{
  "n_layer": 13,
  "d_model": 256,
  "n_head": 6,
  "n_kv_head": 2,
  "head_dim": 64,
  "d_mlp": 1024,
  "vocab_size": 4096,
  "activation": "relu",
  "norm": "rmsnorm",
  "norm_place": "pre",
  "norm_eps": 1e-05,
  "positions": "rope",
  "rope_base": 10000.0,
  "rope_fraction": 1.0,
  "qk_norm": true,
  "attn_scale": 0.125,
  "bias": "none",
  "tie_embeddings": false,
  "parallel_block": false,
  "init": "trunc",
  "init_std_qkv": 0.0381,
  "init_std_o": 0.0,
  "init_std_up": 0.0381,
  "init_std_down": 0.0,
  "optimizer": "muon_variant",
  "lr": 0.00622,
  "lr_mult_o": 1.23,
  "beta1": 0.93,
  "lr_head": 0.00297,
  "warmup_steps": 0,
  "schedule": "wsd",
  "decay_fraction": 0.696,
  "decay_shape": "linear",
  "final_lr_fraction": 0.0,
  "batch_tokens": 16384,
  "seq_len": 768,
  "doc_mask": true,
  "train_tokens": 170100000,
  "steps": 10383,
  "dataset": "wikipedia_en"
}
Each number is 128 + 24 x the weight over its row's rms, rounded and kept within 0 to 255. Layers, rows and columns count from 0. Numbers have three digits each. The size before them is the row's rms in percent of the matrix's.

# layer 6 MLP down (transposed), 1024x256, rms 0.0668, rows 972-997, columns 128-255
094:185104116124144092133132099129118142186105090146138127123143147090163158104153109141155115137128123103126155111166106132229124127133112074174132118135118105116128126103141124113103122108146117147053117138127128154115143117128098094167115164119133158104130148164127115117158117150145131139149154153127107106126137116131106125100084148117098126159131102106110129125136178086127129113132
099:143119142106149136092139109100120138146118124122096137109116141162124151127163129132150217125158151123102085173109079144127115164116112103074107153125113143140128068153101109141154134135120104143163136141143088159151159096119145081150134086125090085132115148146107130134130166142091115109109169138149131099096167165111142113146124086108123125125124130143173078126096112149135122126057
096:143164151110132145100174145148130136138098126128122119092100115124129131120124107157128160079173141153151139140123178142106108127134096106097124127090135130126113155184069092121101115144124096132121120110156142131101172113111102118146102101122130069135150175167156137084144141155089121100152152103140141120082117119152132139118117128198097124125145140128141113187090133159129081113116
104:082171121157073111127119152166123129126119131142160109144147109139178131157108099090138185127098118092144148164125102089137108124150098149149128134166159134143092111053094130145149135147103088137175114136123128145143126098091131068085111154107136115118094147166099122125127136156173081118118140137138134147140151121163100140131108128100133117076136093119119123109119125143131134085132
100:140096076132123140138176118133145115114088159113140134101094118124113141098148171080103115113150145121163111148149124125107118147218124164073122137099098122109107092106143147141146149140143098146119112169131077139090149160147146127136159094066108112107133129149117088120126080101130123149150092140125098118156123111115093140148119128154140113181141129109127121072133104118115136151151
096:101079087132119066117096178133136127136104141110107125168101183154117113133114132145095125112147146128120142069186084122125119121122111163146150094117142137148137115114139110151114103146127170123137116130142100117158143144126154107150130112173112164122092140124092189091115116125084152127116143162100111115108088135114139107106141145069144128096142177149144095134119132124152137087131
107:138152117117133079125140117093100130166112107106115145115113158160148130154093148172117154118154104137137116156137121124124168117105114147095118109136145112109152122094103104075121093087135108123138088133114143153104156133138155148091141146101135142155093174133152112158117151159149116152161143154145142137137100155122167152127108135147119144176115141158107106126110156091099138171109
096:099121153106144105179129126143137147112159120151143118161125105147119089086152150116117075133116156150101124127134168102132141159113158144142123139153123137099155127110139117111111139126104179065163118123102123113196117130150124097179137105118146107154131094096122102155127121124124104090121114132062129123129120136133153121078135138128114103127143139119117103136139111138139151139136
113:107129117138114102130141135091115121115139135134130085114138109095123112136122195140110107121110100159145141115098121149141121150104129154138157122120107091112154097109174138100067113114102137112163150119136148123114143123162118135133126089093102146152140098149137118179139112098149108078125131111142121134141114123100121128140154146099117140139138112117155135141136169125159122153117
102:143142153142127088105086154110118107125170133137132113148140156112095132131159149128110161073154099178116125125157140180115143149118114150142081111141125136111145117141114152120125142097108129102149119121156125103116128157171120136158133159119141128169131112119151106172117128119152140072124104094118131148130093101126118125142138185090142136122115179154136189110102086114102147120193
108:081105107154099143152129104122136150100087148124122099091130137147167121148142103061129175128132109157142103103152101119091146115100110091194104116126139137138111122139175101104108136150108113108143167145129125102115118106144143172099134074139155140133123189117159129104141132143120097119129112167124114138121093157159161156143128138134182101176143115142146113172138092123146109131123
100:196114102168158123121152125125110122119095159108133102154132123166092110144150162125137114128125126138137065151121130127178132131165137089123112144133145141101121151123216149133123134150127127109145142118127129156084155173126113132157139105118111144142145119182110120144139121163145151105115124117139123138152114091120138095153112127186128118077113140154131080129133130156130118162159
104:110095133099131128120113139130119107137085148155150095145160113130111137143123099103106123114113128145156147148069150136168152140137108134095138153152113159106137136106146143120138161161137106162144170087173086076171138137102129162123120129101124113144102118145192112133161105113152103154123147129174104126092141095140125109133108138159167188132134111176154166135122128119087125103154
106:145129091138160126159161126132124143148161124177157144141143100121132105137118109142112137133112146100138108137070091100121133099151108104157143168126120112151155160180116161130145113136104106135148190151139100105079125084110145128130134098123110135167186136101120125150118164109132141140098172114183116134084122123100103143134145135135136120055128150104127061151117126156104173141139
097:109159118166163158111116128138122144130111078159171117144124121095173089121136135134089114117127125134122156101122138159116121144144091118134114119158147089151121110128132115129177150070074151132125153088162169136135119136100133121108171115149161113103145138167110150105122135157087097155126098122188125153127154131180169143120136116142146100116128103127096148074122139146152149143120
101:146084120160129109108163064115147152100101141065090125135143101132123148113103154126122166121132159091148109131169119138137106099133152139120132157142099128084152171085119116126146117130125113139095123078101099127143111099116152163118130068107105136170149133107151122130136129098126147142134160149189168132090153104089121167154099134153096145155132120141115136121108131157178132132132
099:137162147124137139151122122165101139117111152120114120149127098098131135135121122085134148094109142153132133075117084124105113132144150134122114171140107096139101103081118120137102124134137171102081137123123158114138146095153164145131132098120095121120112149088088098091092106133099120129105157126074134124113136132129138125104135104110103092131154139103135141162072156121118166137166
099:174149096139134152113119143119165117135120093171156111121157078128104133145082146110162137152089146145136112139143147125099150119174129107119106129126102113129095158117148081147143116105117154142105143073152154098124118142089117157136165162138102124102142126163079131157078108159178154126146106171105115098105092093160154092133130128108138125134100110083127133111136141104098109108159
098:105113105139131162122112114100156074142144140149142116149105102104126108118096131094106108069139129103088101159105122129124162160109163135148185126110113099100115112137123138146098132138118131098093127158164127132129124107102070144117145107144126117123112122120124132129131149129131125112116108116109124132125138157069175077113111141137139151094113166111175118134143115131155135145143
097:100107109146171154129113129187142134127111129102100080098093083108116123171187153145102129132142132136136108122132149160127145122142094095173122119108159174134134131120118137096140126100163134137132140148115137137137147114187163077135156151167120112105082136125128134119132136137133118164132146138113136103091125126142164134120127146119116112155140143122108118100156081146126154142078
104:139122107127091128130139130107135118128135140121084154165131146149135098112180141117163139129161112154125150114134088085093143091113083169181151109164117116087197108164160140141121078173118112106071162128115151151119135152128111148147162161129091099135097109113143113145135128149088161151145138176112166091123119119087161137128140137134139157121161139086099134109154145124148131164136
098:117146106088131139119121091118154117128110115136130138123100133150118159122168152119118154121160116074116140118172115150116107148155122110103130127158168132161102142120128118125142149115148155166103108127099162175101122133116132125132159139117171155134154106135114132146136139156086116111135098112123144124121192134111127144161162116155165113125131123110146128092127151122152079084117
094:159130175126119106089176171083123132128089107126183134134160164121076148087159134125113165093152117148160138146122139146161141155125142124118134113107126157102114115110140096130141077107108107158114074117149083138091102115117126168135101141153145135153156142135130156132138151129158102136103132128125098143115100131113125109126069149064135129091163154161139133156149093121144146124138
104:130114116148116168152144126161147140108124094095164130117126127148095129156134124132139108086139145114124119082105099113108117133140136112099154101145141166130138145093092105102161111142109123144102127126131144125107186160094096154049132145095116111069096130134119052120102152127134134171143160104134112101111156146146103157074116122129104136101125132170138113122133119136139084150137
101:143100138135110150065117154093111139115113122159129102106136120108119110134124171091144166117148131124125106126134147116097128193136124148124113139113124097106135055179104138126103124105170104133133116127106111120134097100124080129087173175096095118090156159116150117133114170124125108133163166112120089094138124118108092118113086093106126160121150088137118150122133128168132134125147
098:105141134116140149113115095166159131136139110170130121143128169130144088120131098114108121131134067105124114072110146115158164142125095162110137134150098120122105102132138127117154113128106101080097159145122112172126132193140129131111114132096188116113157110153111138106133112138135133100137105147145126131112110163090137099150111132110168108105113128130136127076123141121123121119117
# layer 6 MLP up, 1024x256, rms 0.13, rows 973-997, columns 128-255
101:108127121146111163136143117072180085126140117141075149109141133114155149159123145122138122083151112191139140118124118102118117106149128097117144134106141107149114112158138131084093150218094097131120123114110124111143107137078137110126144111109145081138172142116149115138128147144110118128135112127111134124122140074127132116167174130132126086133137122168080147136151115091162078145137
092:128162131106127120118112096080157156116129096134131123125114139129139134081145148135119080196150093099133100119102119108112117171124120108114112151133075091129147165162161103177111144104145108116095088117120174077141142085075110132115097155142148116111128086107122119155123160120101124112141115122084121158102134167131131174122154106129119103126089106141129146159118142115100172161114
094:118097117179155131101111154131081126128175106133122110103112135124104158128104160155119130109137173088087125152174131125147113082157113110141127111136064108152084120137145127134128119158060128143132082145107115093117140166092123135176108120171141147123133153122114120131088145108121158164114151119138140141171149082089100112151111115111122074091109135133125117083112147110141125105133
103:127117129112137107134134168109149127137136163121142109127123126072148124115135136085109112095151126131113148128131147149105079145145111130116150128118083080115110120078127104128131111128140101150116095114101112088133124128158134117137121133106152125131165115127142116114138135148168174137155125110075120153134145088134108115126123151157133118140115113110102131131168097112139107147096
093:151127114116140130149096123146155148123125098107105100073183085133105133152114131087152075173092123114105161123118117124154102128139053146135137126144107130105100092126130127086151120152175140155142140132147108115180143154158116107150139055128132124118099145113137138108161138144127118140105133147175129124098162095136115172100114127139123120140131125136094114105181141093111158151118
104:136169124139122114180171096130098115177117140072122119112145127144128154138129092160148142115147105176116113116101083102135161125120109099133095103132111153142166155108138110126107164127128133139165174128149148106125112106128118189126139103199152096101131125110130106118130117145123126146134136080140132146134098185135131118121103139127103134140132122150147173140130156149109121114146
100:093130075107123099108155145135154101128110141114124117147152130143136152108135096096087142139111132096161137128126115121140118113118154105149119066107123111098143106115123192145166135108085161081101144120144065118109171132126128162109127126145108134087122099113085160100072115102137124112120153090114118108130126148153124124142157098125150086154126132096160153114113123106125065142119
109:143152121131135111128115137166147149064147132148131152143113129136107128120108170143176150097087070100160121075139156130136116137133087104103131100113150116091113129125128119129134073089152097163136096134122171121115148123112137138117129095094126127142139146137140133096107140144128118164158157112150102133115106137141141164114083104111133105162139130134101151138140106193123043126100
101:145159103148126131126183110064130158114111101142100126119117136130102123117095118138116153153147119153145104095091097178128091170099147096163095081164151124106133101139090119151085132112171126120110166132118086115147153112106140186140134116127100114131136131141115112102129092144159173108116124137100116085142168176118152120076152136110170085168103097059114171137094148100132150145171
106:136119160105145144156129146097171114146088088114115125130123111098073109093152099084118139162080157137161147119156083132128138080144142139153111123127145086181120111183129120131107127125103113163124124127078129117126130113131111146146131131189153100134147138120193151129100134163125129145175119095114126159135126127151126171127126128110125143117112105058130119151138112147123092143118
111:114104165117123152108145132144139146144133173153139126137048139093133121080134138093133097105124156134128163180134118130158165145136185105093094110116119132122134101087124073148118133152123114138154143137135104151123166147144135131140156184128084145082129130088140144114127134161154121101129092101111117109119097110119126135125133127102167141129082127119096124122146137124111146151132
102:110115125144147130100155106115145097115108144093097128087129076146138157148096111115149113103140124128139107112085128109094086134102116091152088109121164138145093124162101106142138107146039131119125123133131148108107124116145108121090156111133083095102095142105162109146139085089132157142129171123124133123134109125125108146137120101090095157193158104124129112141102129139102140106146
101:126091094144096127145141113135126126124139115127132149160110145104158108179130146156155149146134132172163125128111132127097142117137141114156140111137151141137125114107155148127150103133123108157114079158161103133094148138125177105129146085130119093129110128117139151123129138126182106123194160120171124116113129140133127086138125147086101112188170132140138155133121094136144117137134
096:127078110213152140124138062123121137118119131138139157165136149111131127129117091105128118091136153159171135136134161155142105160127080138151163104133111125128101143098138135118108115137150123108160094143141114120129132107145116145164139112118176095132110133143120131138128190109106131151130106147111110127101149157085115136097141161133121091160116105115132114127139108087148157140133
098:120127108137138132135094098117107098152137143153175142115139120135150111129108129129127132154122205095089132139113092131122099090112111135133131086126136133140150107122103106161113131147120129164112133100101109131155113113122125119107094100151133109139116075136141148171134174132167099161090097118147137118126093127105148107121118106120164125134154161111123115157121173138111102104106
099:127111114168096114130154137120160126107131173131115196077130151082147153108145154130113135091108108115152118128141152126140148143159113113132145105129105108122099135116130104108101086099072123133130144149164140131122155123123153119122133161079138137138151187119118154110080142136106107141112148162122163162152110148131136089092130101085155108151104109121095154143136147130151101129129
099:096183144168161174123138105140143131092123120146157185163094129164107137106113109135092166140127127146134111136124126141120123139146138119147140091154179098107125155144134175103123134120117145141124155134066125131129153111117119081133133139121148115121115143096146113117116146153070147123121160152062097089124112115120144159171138115136092136134107136134126080126166118106130110113120
100:142119136114164191130150112114130093151163060090147113136105147098168117133161119145121103133129143127135136120096119120129135097148110100110103111127107105101158125139097117177090133126096133157147137127183127115135112116127112113114138114103129151098167096146105153112128104095099169180107115153145101097120099179177105106138148129134158137150088127095123121151126119084096107110128
093:146129115090090089156120153137126132111153095126116135151107126104103098174128129105137113089111106188100121121136163113080101128139170097139122114115108141093122133111130102101129132117122136118131148149110138164108113128056124141152132130142149148138111153133106132104139175143165143112124106117148130162114148108141192125136157099110148097118131115151183119125116133116071125116126
101:119112147102138085119148114106129150112115148152110090172151171158133086119097112131085127114098096090111138095105135127140124137163148110103130095107115146125158108105127135128096116135133110126138130155140075167118163125123141145114130120115156144127124133109128175110125130125098158111117115124105107169120190093141185148133137115108111089112142164075163169129157104143149136137126
099:150119126133087162128120150152121125117120113138135089117144154130127141119143139099161120124151103124143157134159142160088101091109143149137139169128104144138105103153109143122123144146148132179144131130150130143137100117116170090128141141140133093150169166102142129092100114063130143130139135151086142125118143128108104189148016098096129127114123167155096146173121145093101028129135
096:109124153136128130118124164107152152159126118097180129125140100125119105100148071133144097123133146165148108112123128170148106157058113136066102139109165144118093182108116125110105118194146131080152134106103136102153142117106111143092141111147146133070141159128159138109099111181133105095161072156124095119103118121159089125126130115118104114101114171137160154122118143142163114110085
101:136145188106107105140113145070110115113112094109043142108120110095134133136117144108135137140108131101116120146107134125140113116135122125116080158070135124104104167134110138156120082114138112120144109145120147150092112121099141131184142121129142157100133174156226125099129126107126141132058098139110112104102109142180143118112119096135168116116082118121107143111128166136127118100123
102:151121146134129109149133141101133136127117130117151112137120140133151114123132108120146103147163137116171182095165104160147134143111133146174173145112132109116120122139149144128124173176125159098134126080130156077110120149098156142181057119116157150135134160148163159101101105114165189153146157162134142144110124143138103159116121135110148112160139112124136088100100086107107083118094
097:125123138144160135154145128172110139178130095094122078156088081186139148109135136126110108110114115155125099124102138176139103137114170147131151135130160115120082120119140153104167088123145145072111143155116109125122133146098166133137099146147139102106112145145140134126150134091153094105115131115123121120123135168099143119139115142091116132129139113152124122157130128151135146148108